Weights of a small GPT-style language model, trained from scratch on English Wikipedia: 8 layers.
Each number is 50 + 12 x the weight over its row's rms, rounded and kept within 0 to 99. Layers, rows and columns count from 0. The size before them is the row's rms in percent of the matrix's.

# up: layer 4 MLP up, 512x128, rms 0.224, rows 457-509, columns 0-63
# down: layer 4 MLP down (transposed), 512x128, rms 0.222, rows 457-508, columns 0-63
up457 085:50 54 36 61 47 60 74 41 45 30 73 54 51 49 48 60 57 55 60 28 61 65 41 49 44 51 39 56 65 39 30 47 35 59 50 67 49 53 67 50 56 46 48 41 59 67 43 62 58 85 35 32 52 47 45 76 49 57 51 47 39 51 44 53
down457 081:59 56 42 58 29 47 44 71 50 66 48 50 51 57 58 33 60 46 83 54 53 58 69 73 41 71 69 33 52 62 51 37 51 43 54 51 50 35 61 37 56 46 46 68 66 60 52 37 57 71 67 29 36 55 60 72 45 61 45 50 46 27 46 48
up458 097:42 70 48 51 54 64 51 53 53 53 44 51 74 74 50 49 42 44 59 50 39 53 54 39 49 20 44 54 60 46 49 58 67 56 59 56 32 53 36 27 43 56 70 43 34 60 42 55 35 44 53 38 68 36 48 42 53 29 64 49 44 62 50 46
down458 097:43 39 56 52 42 43 58 44 59 52 63 53 26 50 54 47 58 44 57 56 56 60 55 70 24 83 45 47 54 37 49 53 46 36 57 62 44 62 43 57 54 56 34 35 65 61 59 50 55 47 38 56 43 64 51 61 48 66 56 43 54 37 65 37
up459 109:56 55 49 38 47 35 59 47 62 52 36 66 57 65 67 57 45 32 23 58 62 58 59 48 40 33 57 54 54 65 54 35 41 36 62 52 66 58 53 50 39 51 58 21 57 44 44 53 34 60 48 38 60 53 44 35 59 50 68 54 28 60 37 24
down459 111:40 36 48 39 53 32 67 43 40 40 51 39 47 65 53 39 44 51 62 78 58 47 56 52 45 31 53 68 53 66 53 35 47 52 47 41 53 66 45 49 36 34 38 38 61 32 45 43 51 62 42 47 38 55 43 60 72 32 51 49 65 52 67 62
up460 087:52 71 32 70 63 43 53 51 58 71 85 81 61 43 46 52 54 63 43 59 51 55 41 59 56 33 44 38 55 52 56 35 69 60 24 55 58 44 41 43 60 44 52 58 48 42 52 41 58 55 45 53 47 54 61 40 45 65 42 36 50 55 27 46
down460 092:70 58 45 41 48 86 53 37 36 52 49 44 64 45 53 72 43 38 32 53 45 35 52 33 47 39 42 58 47 42 48 39 49 56 47 49 37 55 52 60 56 33 51 58 63 54 71 49 49 67 47 39 52 28 54 61 79 64 50 48 52 42 64 81
up461 102:23 57 67 47 42 86 58 60 72 43 43 45 62 51 43 42 70 51 49 53 58 59 41 60 49 53 53 70 54 59 22 13 45 55 42 66 64 45 46 57 32 59 66 36 56 56 46 54 60 46 53 45 36 31 40 44 50 58 77 62 51 54 31 35
down461 099:31 52 77 58 37 47 67 71 54 56 46 40 25 82 76 34 54 47 68 57 47 51 39 58 49 52 60 45 40 60 60 49 62 32 56 61 50 56 41 38 40 53 46 44 59 51 54 54 36 50 55 51 40 38 33 55 49 52 74 49 67 55 11 60
up462 106:61 28 72 22 53 24 60 50 41 52 56 36 46 42 60 52 34 54 31 65 64 83 56 56 48 46 57 57 52 67 28 47 51 53 40 53 77 62 45 67 50 53 39 51 62 37 57 61 35 55 40 44 58 34 65 45 39 29 45 53 51 46 42 43
down462 105:47 56 39 24 62 42 70 58 50 68 53 54 38 81 62 34 49 49 48 48 55 57 46 52 61 51 53 58 70 73 54 38 32 49 83 36 65 61 38 54 54 59 43 46 49 52 54 63 55 20 57 30 50 56 59 57 54 62 61 52 66 52 50 56
up463 112:28 41 32 42 36 43 60 56 62 51 42 44 44 55 50 63 18 59 46 34 47 47 37 72 61 60 52 72 48 53 36 54 43 70 53 50 73 54 37 47 33 54 75 52 62 48 50 41 50 68 53 51 29 43 52 55 47 48 55 57 41 53 51 36
down463 116:37 71 90 57 54 75 62 57 35 31 59 32 43 39 41 53 84 31 51 61 58 59 67 36 37 41 39 30 55 45 40 38 64 49 57 48 31 66 46 46 38 54 43 31 55 30 49 53 25 31 33 61 63 48 60 39 55 63 68 48 58 53 46 42
up464 120:44 66 40 53 48 36 54 51 21 52 63 54 71 34 56 52 61 51 66 33 62 60 68 39 42 47 25 62 56 58 58 66 51 40 37 58 65 27 43 42 58 52 86 55 46 30 57 38 48 46 55 57 57 47 43 45 57 49 53 52 45 35 60 31
down464 099:52 42 69 44 55 42 52 45 67 78 50 61 41 43 49 44 72 50 31 54 55 40 56 54 79 36 47 40 48 62 43 53 65 32 47 33 62 27 59 54 48 46 58 44 59 69 47 60 52 43 24 34 23 53 40 73 45 47 33 42 51 44 54 48
up465 095:56 47 34 57 47 31 42 58 36 47 67 61 61 65 59 66 41 39 55 57 49 52 40 32 41 29 44 63 49 37 78 44 42 48 26 58 67 48 63 75 60 36 56 49 66 45 73 27 70 36 59 64 47 45 52 56 56 43 63 48 46 62 46 32
down465 096:68 54 70 47 54 40 47 69 64 57 52 48 36 46 64 36 64 73 46 46 49 40 60 58 46 56 59 53 67 57 33 45 70 24 45 63 46 25 36 72 63 45 62 60 58 29 44 53 64 52 43 29 63 52 56 52 35 58 40 55 27 40 39 46
up466 109:47 47 55 30 37 46 64 37 53 49 41 42 52 67 47 46 43 35 41 31 44 62 42 59 58 51 38 74 57 55 66 43 35 55 44 58 21 44 36 54 57 26 59 38 53 48 63 64 34 47 62 57 60 57 43 48 59 49 41 41 58 34 59 55
down466 107:41 49 29 42 37 49 55 55 62 40 53 41 73 42 67 41 45 58 54 45 63 54 53 57 40 54 54 60 44 31 40 24 36 34 26 38 62 45 52 37 52 52 83 60 46 36 71 38 56 46 59 62 44 62 38 55 37 41 34 31 39 53 53 56
up467 094:36 63 37 66 46 57 37 41 62 52 55 31 60 65 55 67 49 37 50 71 37 62 64 58 44 31 42 54 57 45 20 50 42 58 67 55 50 68 57 44 43 64 67 47 40 33 49 46 42 31 37 69 68 47 43 70 54 53 69 53 56 50 27 52
down467 093:63 58 49 55 47 31 66 34 28 48 76 57 37 53 45 55 56 56 25 39 47 58 55 65 46 48 52 32 67 25 65 53 42 69 46 64 60 54 55 39 29 46 38 36 29 49 60 53 67 48 66 47 43 43 46 53 51 50 42 43 21 46 66 46
up468 098:30 23 55 47 60 53 31 51 58 32 54 36 40 41 63 37 39 33 47 43 45 72 48 45 73 55 57 38 55 61 60 46 55 52 31 63 51 49 58 28 43 38 65 34 70 45 60 58 70 44 61 82 45 56 39 48 47 32 54 77 55 34 45 61
down468 102:68 50 59 59 48 56 60 63 53 58 39 51 57 50 53 34 59 44 48 45 55 31 63 37 36 60 53 65 65 58 65 46 43 60 46 48 39 41 53 52 48 56 52 46 63 59 63 60 54 50 64 41 59 35 49 46 41 29 46 52 52 65 64 76
up469 122:41 52 59 56 40 35 59 29 48 47 44 54 39 48 46 40 34 40 47 41 44 68 68 61 45 59 55 63 35 52 31 42 34 51 70 33 41 38 39 45 78 45 57 43 32 40 39 50 49 47 64 40 55 49 59 46 40 47 48 53 60 50 64 39
down469 113:55 40 46 55 48 50 48 33 44 51 49 45 35 52 28 53 73 69 26 62 53 57 36 50 48 36 65 40 46 50 49 64 54 34 29 45 33 78 52 50 29 28 39 43 47 60 35 62 55 50 56 46 62 54 63 43 58 43 43 50 62 55 66 50
up470 107:58 66 47 66 42 69 42 47 46 51 56 50 65 42 14 42 65 50 46 59 56 66 56 46 60 42 38 47 58 59 26 55 39 42 48 67 42 42 35 45 41 50 57 38 40 45 51 43 49 67 55 48 78 63 56 48 64 68 63 64 31 37 44 48
down470 098:48 50 54 52 24 59 59 38 50 45 68 54 53 46 43 50 44 51 56 59 53 56 65 68 42 30 54 49 57 43 49 51 52 45 25 42 65 55 63 55 45 55 40 47 51 39 51 53 48 54 54 68 62 44 55 60 44 27 37 38 32 61 58 61
up471 096:51 42 50 62 56 57 35 41 38 52 74 34 62 51 36 60 58 84 56 67 29 45 42 35 45 43 32 46 55 61 30 37 37 43 44 40 46 54 38 49 39 40 43 65 55 57 44 73 53 40 51 42 59 43 65 47 31 37 59 44 52 46 47 33
down471 085:54 75 69 49 63 59 54 68 60 50 44 65 23 65 56 48 67 53 60 58 51 58 50 52 17 54 38 47 27 71 68 51 50 30 62 40 21 52 61 45 64 57 50 50 31 48 72 49 54 53 41 41 34 69 64 57 45 59 44 57 46 45 36 61
up472 103:40 35 43 57 52 47 46 52 46 66 43 54 47 31 60 64 67 64 48 45 67 34 47 42 40 60 43 60 49 59 36 69 50 55 52 61 45 67 45 57 64 48 58 47 55 59 54 66 53 41 57 50 63 47 74 73 50 30 41 44 58 52 42 45
down472 098:70 59 35 63 48 55 65 58 20 63 67 33 62 41 29 50 45 53 53 48 37 60 42 66 61 62 51 41 47 42 49 50 37 65 44 34 64 32 50 59 64 59 46 80 54 68 54 37 62 54 63 45 55 50 39 49 30 55 65 70 47 32 59 69
up473 102:56 42 58 30 31 42 45 42 54 70 47 35 63 59 58 44 31 52 66 51 35 54 50 53 43 44 71 46 55 47 66 54 44 41 42 46 53 56 41 49 57 39 58 63 50 40 48 48 54 21 78 50 48 54 68 65 47 39 28 57 39 47 41 45
down473 111:84 55 60 58 65 39 58 48 48 48 49 51 40 49 62 60 64 45 57 61 51 40 61 54 58 56 46 51 50 39 45 33 14 59 66 65 34 25 50 45 55 40 54 43 49 43 36 46 45 37 31 37 45 71 41 68 43 66 41 46 29 50 55 64
up474 084:56 53 60 33 54 67 43 55 62 57 68 40 57 46 55 49 44 54 53 26 47 37 35 42 37 52 56 41 59 65 71 43 51 53 29 52 57 52 43 32 61 75 55 70 64 71 46 45 46 24 46 39 65 46 34 50 48 42 30 70 48 40 70 51
down474 088:46 53 45 57 33 48 52 72 54 62 20 41 38 61 43 45 72 43 44 52 27 61 36 51 60 48 62 36 41 65 33 41 57 42 53 28 54 51 33 51 48 30 35 57 47 59 51 39 68 74 27 42 60 52 35 61 75 55 54 41 83 47 32 52
up475 097:57 68 61 37 64 52 48 54 47 71 75 20 67 58 45 39 52 49 45 44 68 67 40 60 70 48 66 44 29 51 46 49 57 50 50 45 24 58 49 32 62 38 64 37 65 52 59 44 44 34 35 40 41 57 54 68 61 48 81 34 40 30 70 44
down475 099:35 50 72 25 59 68 57 58 48 64 44 48 46 39 42 43 26 50 47 59 57 55 48 50 42 34 68 55 54 22 38 44 61 45 59 42 58 38 42 70 53 45 66 49 58 50 49 66 55 61 71 41 60 45 46 41 56 49 43 66 46 48 49 52
up476 091:49 54 39 34 63 57 56 66 44 56 53 48 69 54 26 66 47 70 28 50 40 57 51 47 54 45 49 37 70 53 50 54 32 31 42 79 41 42 54 56 52 35 40 52 38 43 31 47 53 60 68 41 55 53 62 63 24 51 71 54 47 23 27 72
down476 093:41 52 61 61 58 52 47 37 54 53 50 52 30 48 44 53 47 70 49 66 63 43 43 41 45 55 45 51 54 52 74 50 37 29 64 48 56 17 51 50 51 62 48 48 52 70 55 54 52 31 53 57 38 39 32 42 56 53 40 59 60 35 56 63
up477 098:54 56 60 34 50 19 43 33 51 62 68 52 67 68 48 51 53 45 74 35 57 37 56 54 53 34 50 54 23 47 47 37 36 41 10 75 34 46 66 50 44 52 38 59 51 41 57 46 59 57 45 38 49 39 53 65 36 42 52 39 65 41 50 34
down477 093:29 39 51 55 52 67 50 56 49 65 38 50 43 68 55 29 61 52 66 59 59 36 73 50 34 50 50 40 33 67 57 36 40 51 74 45 46 43 63 43 54 34 50 66 55 57 37 55 55 57 50 33 63 48 51 37 28 60 40 63 51 54 55 40
up478 096:36 51 42 49 53 67 44 59 27 44 52 59 31 51 44 39 39 44 77 30 52 66 32 35 28 61 58 49 47 52 45 69 48 55 35 39 57 40 56 52 52 54 52 30 47 56 26 62 62 65 68 46 38 46 68 49 47 63 52 35 54 62 47 42
down478 089:56 30 37 39 54 42 47 35 55 50 43 37 68 36 33 63 70 40 40 44 53 58 38 57 46 65 29 40 40 47 61 58 40 55 33 71 57 13 43 68 54 54 12 64 61 50 48 65 62 36 62 39 49 37 48 43 63 71 47 49 48 46 58 48
up479 095:58 53 35 35 66 60 56 54 21 62 53 35 41 51 54 57 66 23 53 65 48 32 53 52 30 52 50 45 58 44 52 50 55 23 50 41 39 49 56 60 31 58 41 40 58 56 42 54 53 56 54 42 48 36 67 39 34 50 44 56 56 59 57 53
down479 095:48 63 63 46 58 55 56 41 50 37 64 48 83 57 34 84 53 37 60 53 41 41 41 50 71 41 40 38 64 36 59 57 54 60 46 35 34 38 43 59 49 39 33 46 35 66 62 49 44 63 26 65 51 41 63 65 35 47 41 48 48 51 50 49
up480 092:52 63 48 32 42 41 72 50 64 65 52 62 55 38 50 47 47 34 08 51 47 60 56 28 31 46 53 69 28 52 59 40 51 43 49 55 43 54 51 51 42 48 73 38 18 63 49 61 38 37 55 54 37 46 46 53 55 37 55 46 39 69 54 45
down480 105:28 50 56 46 61 58 23 48 64 38 48 45 42 51 32 47 65 42 25 45 30 41 61 33 44 50 55 55 45 49 55 59 78 61 48 56 52 77 51 75 58 30 38 53 52 51 63 50 37 63 41 68 79 31 74 47 44 53 39 43 35 51 48 60
up481 105:70 46 39 44 62 24 38 50 80 51 71 48 57 54 68 55 38 60 35 34 63 56 45 60 50 60 56 75 60 61 32 44 56 48 56 50 36 43 36 57 27 64 39 74 65 34 47 42 69 54 50 64 50 49 60 57 58 49 67 68 50 44 45 31
down481 106:29 68 37 54 64 43 62 48 68 41 42 47 54 47 40 44 59 62 49 40 40 49 47 40 55 48 65 58 37 63 36 50 53 56 33 40 35 78 59 50 42 50 69 35 51 36 52 74 39 67 50 54 69 33 39 50 40 43 46 41 45 56 24 39
up482 093:40 40 59 62 58 41 38 41 51 67 20 45 51 44 41 56 30 36 32 54 62 61 56 49 90 52 50 46 48 53 42 52 36 43 43 60 51 72 57 40 49 56 65 62 33 37 47 43 40 31 53 54 48 40 39 63 55 26 51 41 62 69 37 52
down482 101:67 51 55 53 64 59 51 33 64 27 63 44 51 57 39 36 36 50 63 43 51 60 51 42 76 41 54 57 77 40 51 53 42 62 37 64 40 56 63 44 38 58 46 52 61 39 50 41 41 49 38 60 70 60 15 46 64 43 51 50 66 60 33 29
up483 092:51 34 51 46 55 66 32 36 49 42 46 61 53 64 36 51 45 30 69 56 60 38 27 48 34 42 39 50 42 66 27 60 46 53 52 50 44 50 72 64 64 60 33 70 55 44 36 76 46 53 32 59 49 35 52 45 13 38 58 22 34 47 42 64
down483 096:65 64 51 46 44 50 51 66 43 50 45 49 42 54 41 53 73 43 48 48 53 44 61 71 42 35 42 56 73 51 70 39 39 45 50 42 68 50 61 41 33 44 50 61 38 67 60 46 59 46 65 62 70 53 51 55 64 53 29 61 53 43 38 40
up484 099:67 55 66 34 46 36 60 56 31 30 55 30 69 39 59 57 46 45 54 44 26 51 66 43 57 40 41 65 46 60 44 46 48 46 37 33 43 32 51 67 62 53 50 45 60 50 58 49 42 31 48 42 49 61 42 43 54 64 31 39 57 41 50 53
down484 086:57 40 54 57 55 52 22 53 78 71 31 63 40 50 39 45 55 69 28 39 63 41 60 61 40 55 41 47 60 38 64 59 35 37 65 67 27 41 42 70 68 62 56 58 67 35 49 51 49 39 43 48 46 44 33 43 35 55 53 51 41 34 42 48
up485 089:59 27 69 25 61 70 53 43 36 64 40 53 47 40 55 38 62 37 62 42 49 60 60 60 48 41 44 60 91 51 31 36 60 36 50 41 63 36 56 49 61 67 45 54 49 55 74 56 30 68 54 47 46 54 51 63 41 47 58 40 39 53 58 55
down485 118:57 65 35 54 62 39 38 71 55 38 49 59 62 47 59 56 60 51 40 36 46 31 69 45 80 36 48 56 50 38 40 73 60 51 51 76 39 47 44 46 47 39 38 26 56 32 56 40 71 53 54 49 44 45 66 40 58 74 42 54 29 48 38 48
up486 098:60 42 53 54 46 37 64 61 46 52 55 70 48 43 41 44 49 56 48 60 39 52 50 34 56 67 35 51 52 52 48 63 52 53 20 13 48 54 39 26 59 44 39 57 57 50 42 41 44 40 62 50 28 45 61 63 68 34 52 59 55 57 37 52
down486 099:27 34 59 27 34 60 55 45 44 56 55 56 70 50 36 33 59 31 46 54 52 29 46 54 53 46 71 52 53 73 39 48 50 44 49 46 32 48 41 48 37 69 59 23 37 66 37 43 67 30 30 59 48 31 38 39 48 42 37 44 68 45 51 37
up487 102:45 32 41 33 32 47 37 25 31 32 62 39 50 37 40 56 40 36 53 42 51 63 26 37 67 70 44 44 25 68 47 50 63 49 51 66 52 52 31 46 47 65 31 33 49 70 38 48 50 43 23 48 47 37 31 52 55 58 48 33 52 56 64 60
down487 106:60 54 45 61 53 63 32 43 49 52 22 28 30 43 46 44 44 55 35 38 51 36 44 66 54 53 62 40 57 62 59 53 60 45 65 54 53 14 48 30 39 61 58 34 64 60 58 43 40 44 47 43 12 52 51 48 48 59 56 36 41 50 49 60
up488 118:64 34 40 33 52 42 69 31 44 51 68 75 63 45 32 49 47 34 67 37 61 46 57 52 39 48 50 38 52 36 30 55 45 52 62 46 39 50 48 38 57 49 54 45 47 50 38 59 54 50 60 48 23 53 66 57 64 44 36 82 48 70 68 49
down488 110:50 74 50 34 48 49 32 59 59 47 52 56 40 35 55 37 55 37 44 35 55 52 63 55 55 52 48 18 29 44 63 51 50 65 66 54 46 32 36 66 52 62 59 56 67 50 61 34 26 28 53 34 67 58 36 37 55 59 62 30 54 57 67 43
up489 101:53 47 70 48 45 52 37 82 48 39 57 48 58 44 71 50 60 38 21 43 42 57 58 77 47 37 55 44 35 36 50 57 32 43 54 59 42 41 28 59 48 70 34 52 41 47 49 49 64 45 44 53 63 54 58 40 63 54 36 43 35 73 54 47
down489 086:59 61 38 71 66 53 48 30 57 57 39 61 38 39 33 40 60 61 91 38 56 44 47 33 81 53 41 39 74 57 54 53 50 70 53 48 44 18 67 51 49 45 62 54 65 76 42 38 46 54 44 52 31 64 41 67 39 67 42 49 52 49 42 57
up490 082:49 39 70 43 42 47 41 47 54 41 42 40 59 51 51 39 57 33 47 48 37 51 50 44 41 44 54 35 61 55 25 54 26 63 65 49 43 50 49 37 78 45 64 51 49 33 60 54 43 37 79 44 61 50 30 62 42 69 46 56 47 51 61 26
down490 076:35 59 54 41 17 44 56 55 51 60 31 49 40 35 52 57 58 54 55 54 47 49 53 55 57 50 56 58 46 63 60 41 37 49 36 30 68 47 55 48 32 40 46 66 64 42 51 51 20 49 31 45 30 44 37 73 37 56 64 43 46 69 39 78
up491 107:56 32 42 25 27 45 45 54 42 59 48 43 57 49 40 48 48 35 39 19 34 64 57 62 48 63 56 58 64 66 52 47 65 48 47 56 43 42 37 54 40 48 65 52 61 40 30 50 29 58 46 45 56 50 42 66 63 53 50 36 26 57 32 37
down491 098:45 74 38 41 51 54 59 48 76 56 49 46 48 21 54 67 52 50 56 30 42 43 58 38 49 57 56 63 17 55 64 30 58 37 32 49 42 71 52 45 55 41 57 61 49 39 39 54 58 76 58 50 60 50 53 58 41 19 76 42 68 17 40 52
up492 107:62 59 30 59 24 79 58 49 58 71 55 45 64 38 55 19 61 46 47 47 47 45 53 48 20 55 28 55 64 44 58 36 42 44 50 40 43 73 32 43 55 54 37 69 48 61 21 51 62 68 59 46 47 27 58 34 56 44 49 56 49 72 47 50
down492 094:59 44 48 40 58 44 42 27 46 45 37 47 69 46 60 90 58 46 66 35 68 57 60 61 50 44 56 59 25 43 50 64 43 54 36 52 37 48 76 54 32 51 53 54 68 50 75 52 47 36 50 37 44 63 50 36 41 52 56 44 44 47 62 58
up493 092:83 29 54 49 55 52 47 63 58 50 60 65 62 39 58 66 45 66 49 18 63 50 55 54 64 57 44 64 49 54 45 51 54 40 45 63 51 65 52 47 69 36 55 30 57 42 72 36 77 43 37 66 64 39 53 38 37 53 61 43 56 51 67 49
down493 094:43 64 49 56 62 49 41 38 51 54 36 41 31 52 44 47 40 51 31 32 44 78 36 42 53 43 41 33 61 50 54 56 67 47 72 56 54 40 67 65 46 39 51 64 46 84 51 66 44 41 60 60 55 49 65 54 53 08 69 39 40 21 39 51
up494 099:40 42 62 61 55 63 60 47 56 59 43 54 53 62 32 41 46 51 26 64 53 56 55 48 41 22 34 70 57 57 41 58 44 65 36 33 68 56 46 62 49 38 42 49 62 48 45 47 37 49 53 34 51 46 66 56 68 28 43 56 65 55 55 41
down494 100:52 54 33 56 76 60 31 65 63 47 34 45 53 38 53 50 66 35 69 23 65 44 52 55 49 53 42 69 28 59 56 46 57 46 44 64 66 28 69 39 65 50 62 45 49 21 39 29 62 49 61 42 35 34 51 49 60 32 74 52 69 56 46 41
up495 119:39 47 59 33 55 53 65 63 62 39 39 55 49 44 47 51 57 72 65 55 76 70 49 55 57 58 51 43 51 63 55 37 24 41 49 47 49 62 30 50 54 58 51 54 41 54 40 48 37 55 37 42 69 48 70 43 47 46 55 50 60 61 71 30
down495 122:53 59 40 55 53 31 39 42 49 61 43 75 61 46 10 47 58 61 53 42 52 42 35 42 52 72 39 50 35 53 69 71 35 37 34 58 60 15 45 47 46 47 79 62 38 55 34 50 38 51 37 43 29 61 51 57 42 71 55 63 58 51 47 43
up496 107:42 35 43 57 48 29 60 57 26 48 52 55 81 38 52 48 53 50 55 49 52 53 57 53 73 52 51 57 62 25 51 48 36 41 58 37 42 50 30 64 50 36 35 57 56 63 41 47 22 50 53 55 42 36 53 61 59 29 41 39 49 54 53 58
down496 088:60 60 41 46 48 77 51 41 34 45 44 58 78 38 64 66 58 40 32 47 51 57 46 41 35 38 55 47 56 50 56 79 44 45 57 59 55 45 56 55 47 47 48 52 51 49 77 45 63 73 49 55 53 68 58 51 45 71 50 52 39 43 64 50
up497 078:76 34 62 57 63 21 55 46 44 58 72 66 32 45 54 58 52 64 31 47 37 44 16 36 74 35 43 67 57 60 46 54 66 35 66 51 49 62 48 51 63 52 60 45 56 58 41 52 44 41 45 63 32 49 44 48 52 71 34 76 50 55 31 42
down497 084:44 58 34 51 55 44 32 47 31 46 39 47 46 62 50 54 48 58 43 62 57 56 59 34 61 45 55 55 58 50 50 25 55 35 30 51 38 51 54 42 30 69 53 72 48 61 54 46 54 70 43 47 14 52 17 30 41 67 45 45 35 23 45 47
up498 089:57 48 30 65 42 54 59 40 45 47 44 60 54 47 37 38 61 50 67 46 45 38 42 50 31 58 36 47 68 46 22 37 69 33 51 66 65 68 53 30 56 66 44 50 55 33 32 54 53 65 47 25 54 52 47 66 60 29 49 45 48 51 73 56
down498 088:26 41 49 61 64 49 73 58 47 38 76 51 43 37 49 56 46 50 28 64 51 41 44 49 47 23 74 51 37 32 40 62 39 54 68 52 30 62 61 50 39 55 42 54 37 50 57 32 39 53 43 29 29 47 37 59 60 44 40 60 30 44 56 70
up499 094:78 21 56 43 51 57 68 36 47 46 37 66 58 49 43 49 58 63 35 46 46 49 43 75 45 44 50 51 60 29 30 59 66 40 47 61 47 56 35 58 59 58 35 19 57 70 60 68 63 40 69 42 45 58 53 67 42 74 55 63 50 34 49 50
down499 097:36 54 25 64 73 45 45 40 59 48 44 41 42 47 54 63 55 51 50 70 28 34 63 31 33 34 48 42 43 50 65 36 30 24 55 48 56 58 42 42 55 36 53 39 50 35 43 39 53 52 32 45 50 49 39 61 60 47 50 47 61 44 29 53
up500 115:50 41 32 37 78 34 57 57 21 91 49 53 54 51 45 53 55 50 38 65 52 54 43 60 46 65 42 62 53 43 42 49 65 36 28 49 47 53 49 60 41 51 29 30 67 66 45 65 45 53 56 56 60 43 50 32 46 37 57 42 56 36 51 19
down500 124:45 57 70 64 45 27 64 69 46 50 58 45 40 48 76 48 59 63 60 41 41 43 44 33 54 50 42 45 47 44 66 43 70 50 45 58 32 31 66 65 63 64 27 35 50 28 46 49 73 49 52 51 49 64 46 65 21 40 66 29 28 61 35 46
up501 104:55 51 55 44 30 48 55 25 57 55 41 63 67 36 42 43 42 54 50 57 58 37 43 37 70 46 51 46 74 52 55 32 64 40 60 58 58 42 36 53 47 44 48 51 58 49 46 31 43 33 58 43 35 41 58 80 41 44 69 70 51 54 64 55
down501 098:23 62 60 44 51 46 37 40 43 35 49 45 54 58 53 57 58 44 49 48 40 62 32 59 44 35 63 55 46 49 56 56 61 25 61 34 52 47 54 51 46 68 56 49 66 45 37 60 45 75 51 38 39 58 27 43 65 49 29 47 45 52 66 36
up502 096:49 20 65 40 52 57 46 22 67 56 64 30 32 22 46 39 38 44 46 43 61 68 23 35 51 48 65 50 80 63 41 41 51 37 64 59 62 56 55 35 47 59 62 47 62 52 47 43 36 48 64 39 46 53 60 62 32 36 52 59 49 53 62 48
down502 104:43 51 47 36 52 43 66 32 65 26 54 47 55 34 52 49 60 27 55 52 42 47 55 55 47 63 55 56 43 39 42 53 60 46 74 56 58 44 47 53 64 47 43 83 59 60 57 46 57 36 25 53 64 49 43 52 37 62 45 49 68 50 49 76
up503 096:61 46 37 39 51 52 55 55 54 38 40 46 50 43 45 73 55 61 55 51 52 36 72 25 69 63 25 54 57 52 56 36 53 24 58 50 60 54 46 49 44 38 23 38 56 27 48 32 62 44 40 61 52 47 66 50 51 38 34 56 62 59 50 31
down503 097:65 59 35 38 36 34 34 35 42 52 61 60 49 38 62 73 59 28 38 43 82 51 50 25 36 41 43 53 66 52 31 44 43 39 25 51 50 77 46 62 59 49 27 39 36 57 45 40 69 63 37 59 55 49 70 71 49 58 59 61 56 52 62 60
up504 107:37 46 30 53 47 51 53 27 38 56 53 48 47 54 57 39 38 45 54 51 74 49 38 70 70 44 68 48 54 63 48 39 42 63 18 41 53 60 51 44 45 39 46 22 54 29 66 59 38 62 50 34 52 54 48 61 28 48 39 40 35 58 42 50
down504 108:57 64 65 23 40 38 24 49 32 64 16 60 34 53 58 43 52 62 65 62 46 49 18 43 59 45 48 26 58 57 45 49 27 68 48 39 39 48 43 41 43 44 57 32 38 39 73 54 39 64 49 54 58 50 36 62 48 71 70 43 49 50 52 40
up505 097:41 63 60 32 32 60 61 31 94 57 69 38 47 62 54 66 55 55 46 65 51 51 38 41 47 56 49 53 57 37 55 61 42 58 43 58 59 56 53 54 49 64 39 52 61 33 56 77 38 63 45 41 42 38 42 45 33 19 63 59 37 47 60 35
down505 089:48 57 28 58 33 39 32 49 57 46 53 50 33 69 45 49 40 48 48 47 26 47 45 70 46 59 40 56 36 57 47 51 62 43 55 55 66 56 45 69 84 56 32 52 54 44 23 52 44 32 43 63 55 49 56 38 62 67 49 51 69 40 40 61
up506 112:35 24 63 42 48 79 61 38 33 43 52 58 29 59 42 58 52 53 41 46 32 66 60 50 58 53 64 61 47 42 39 62 45 34 37 51 63 45 55 53 45 45 44 56 35 46 40 60 54 52 42 23 54 46 48 56 26 51 30 46 73 32 34 58
down506 106:25 35 50 35 49 71 43 58 60 43 65 52 66 45 30 64 46 44 52 57 44 55 48 62 53 49 47 58 46 54 65 57 72 06 64 57 34 61 38 57 65 64 64 65 48 43 70 25 45 58 57 45 51 51 51 45 38 52 15 46 60 50 52 39
up507 097:49 49 52 51 33 37 58 34 67 40 43 44 47 25 59 59 79 41 32 52 50 61 60 50 53 64 38 48 67 57 54 47 42 43 34 51 46 44 49 31 43 42 61 33 76 42 54 61 40 53 50 61 44 54 58 57 49 57 51 76 67 51 49 50
down507 094:63 23 45 52 41 38 73 37 49 54 59 46 47 44 25 52 57 38 63 48 56 47 69 59 23 78 26 66 52 65 31 65 31 58 47 44 44 63 32 66 37 55 52 53 37 54 60 30 54 51 65 32 44 40 38 58 46 49 23 37 39 39 62 41
up508 096:46 39 28 52 56 44 63 94 51 62 45 41 48 41 64 59 55 53 38 61 58 46 69 54 45 31 59 58 57 61 51 48 51 55 49 46 66 69 15 42 51 29 53 42 53 48 53 26 27 52 54 56 74 57 60 50 57 62 40 57 52 40 49 42
down508 097:48 50 48 58 41 47 48 58 75 61 73 54 69 46 41 45 71 43 18 42 39 56 53 54 64 15 64 48 70 53 57 63 41 37 34 60 52 52 41 45 57 45 51 43 51 48 68 44 58 37 47 51 44 41 72 60 56 53 49 48 73 37 35 54
up509 104:46 56 53 61 57 40 39 34 63 40 63 56 47 38 56 35 65 51 59 55 70 43 69 40 70 38 39 65 55 61 69 51 44 70 53 52 46 60 46 26 38 46 50 39 69 55 51 46 37 45 52 47 41 34 28 37 48 39 39 77 45 72 72 28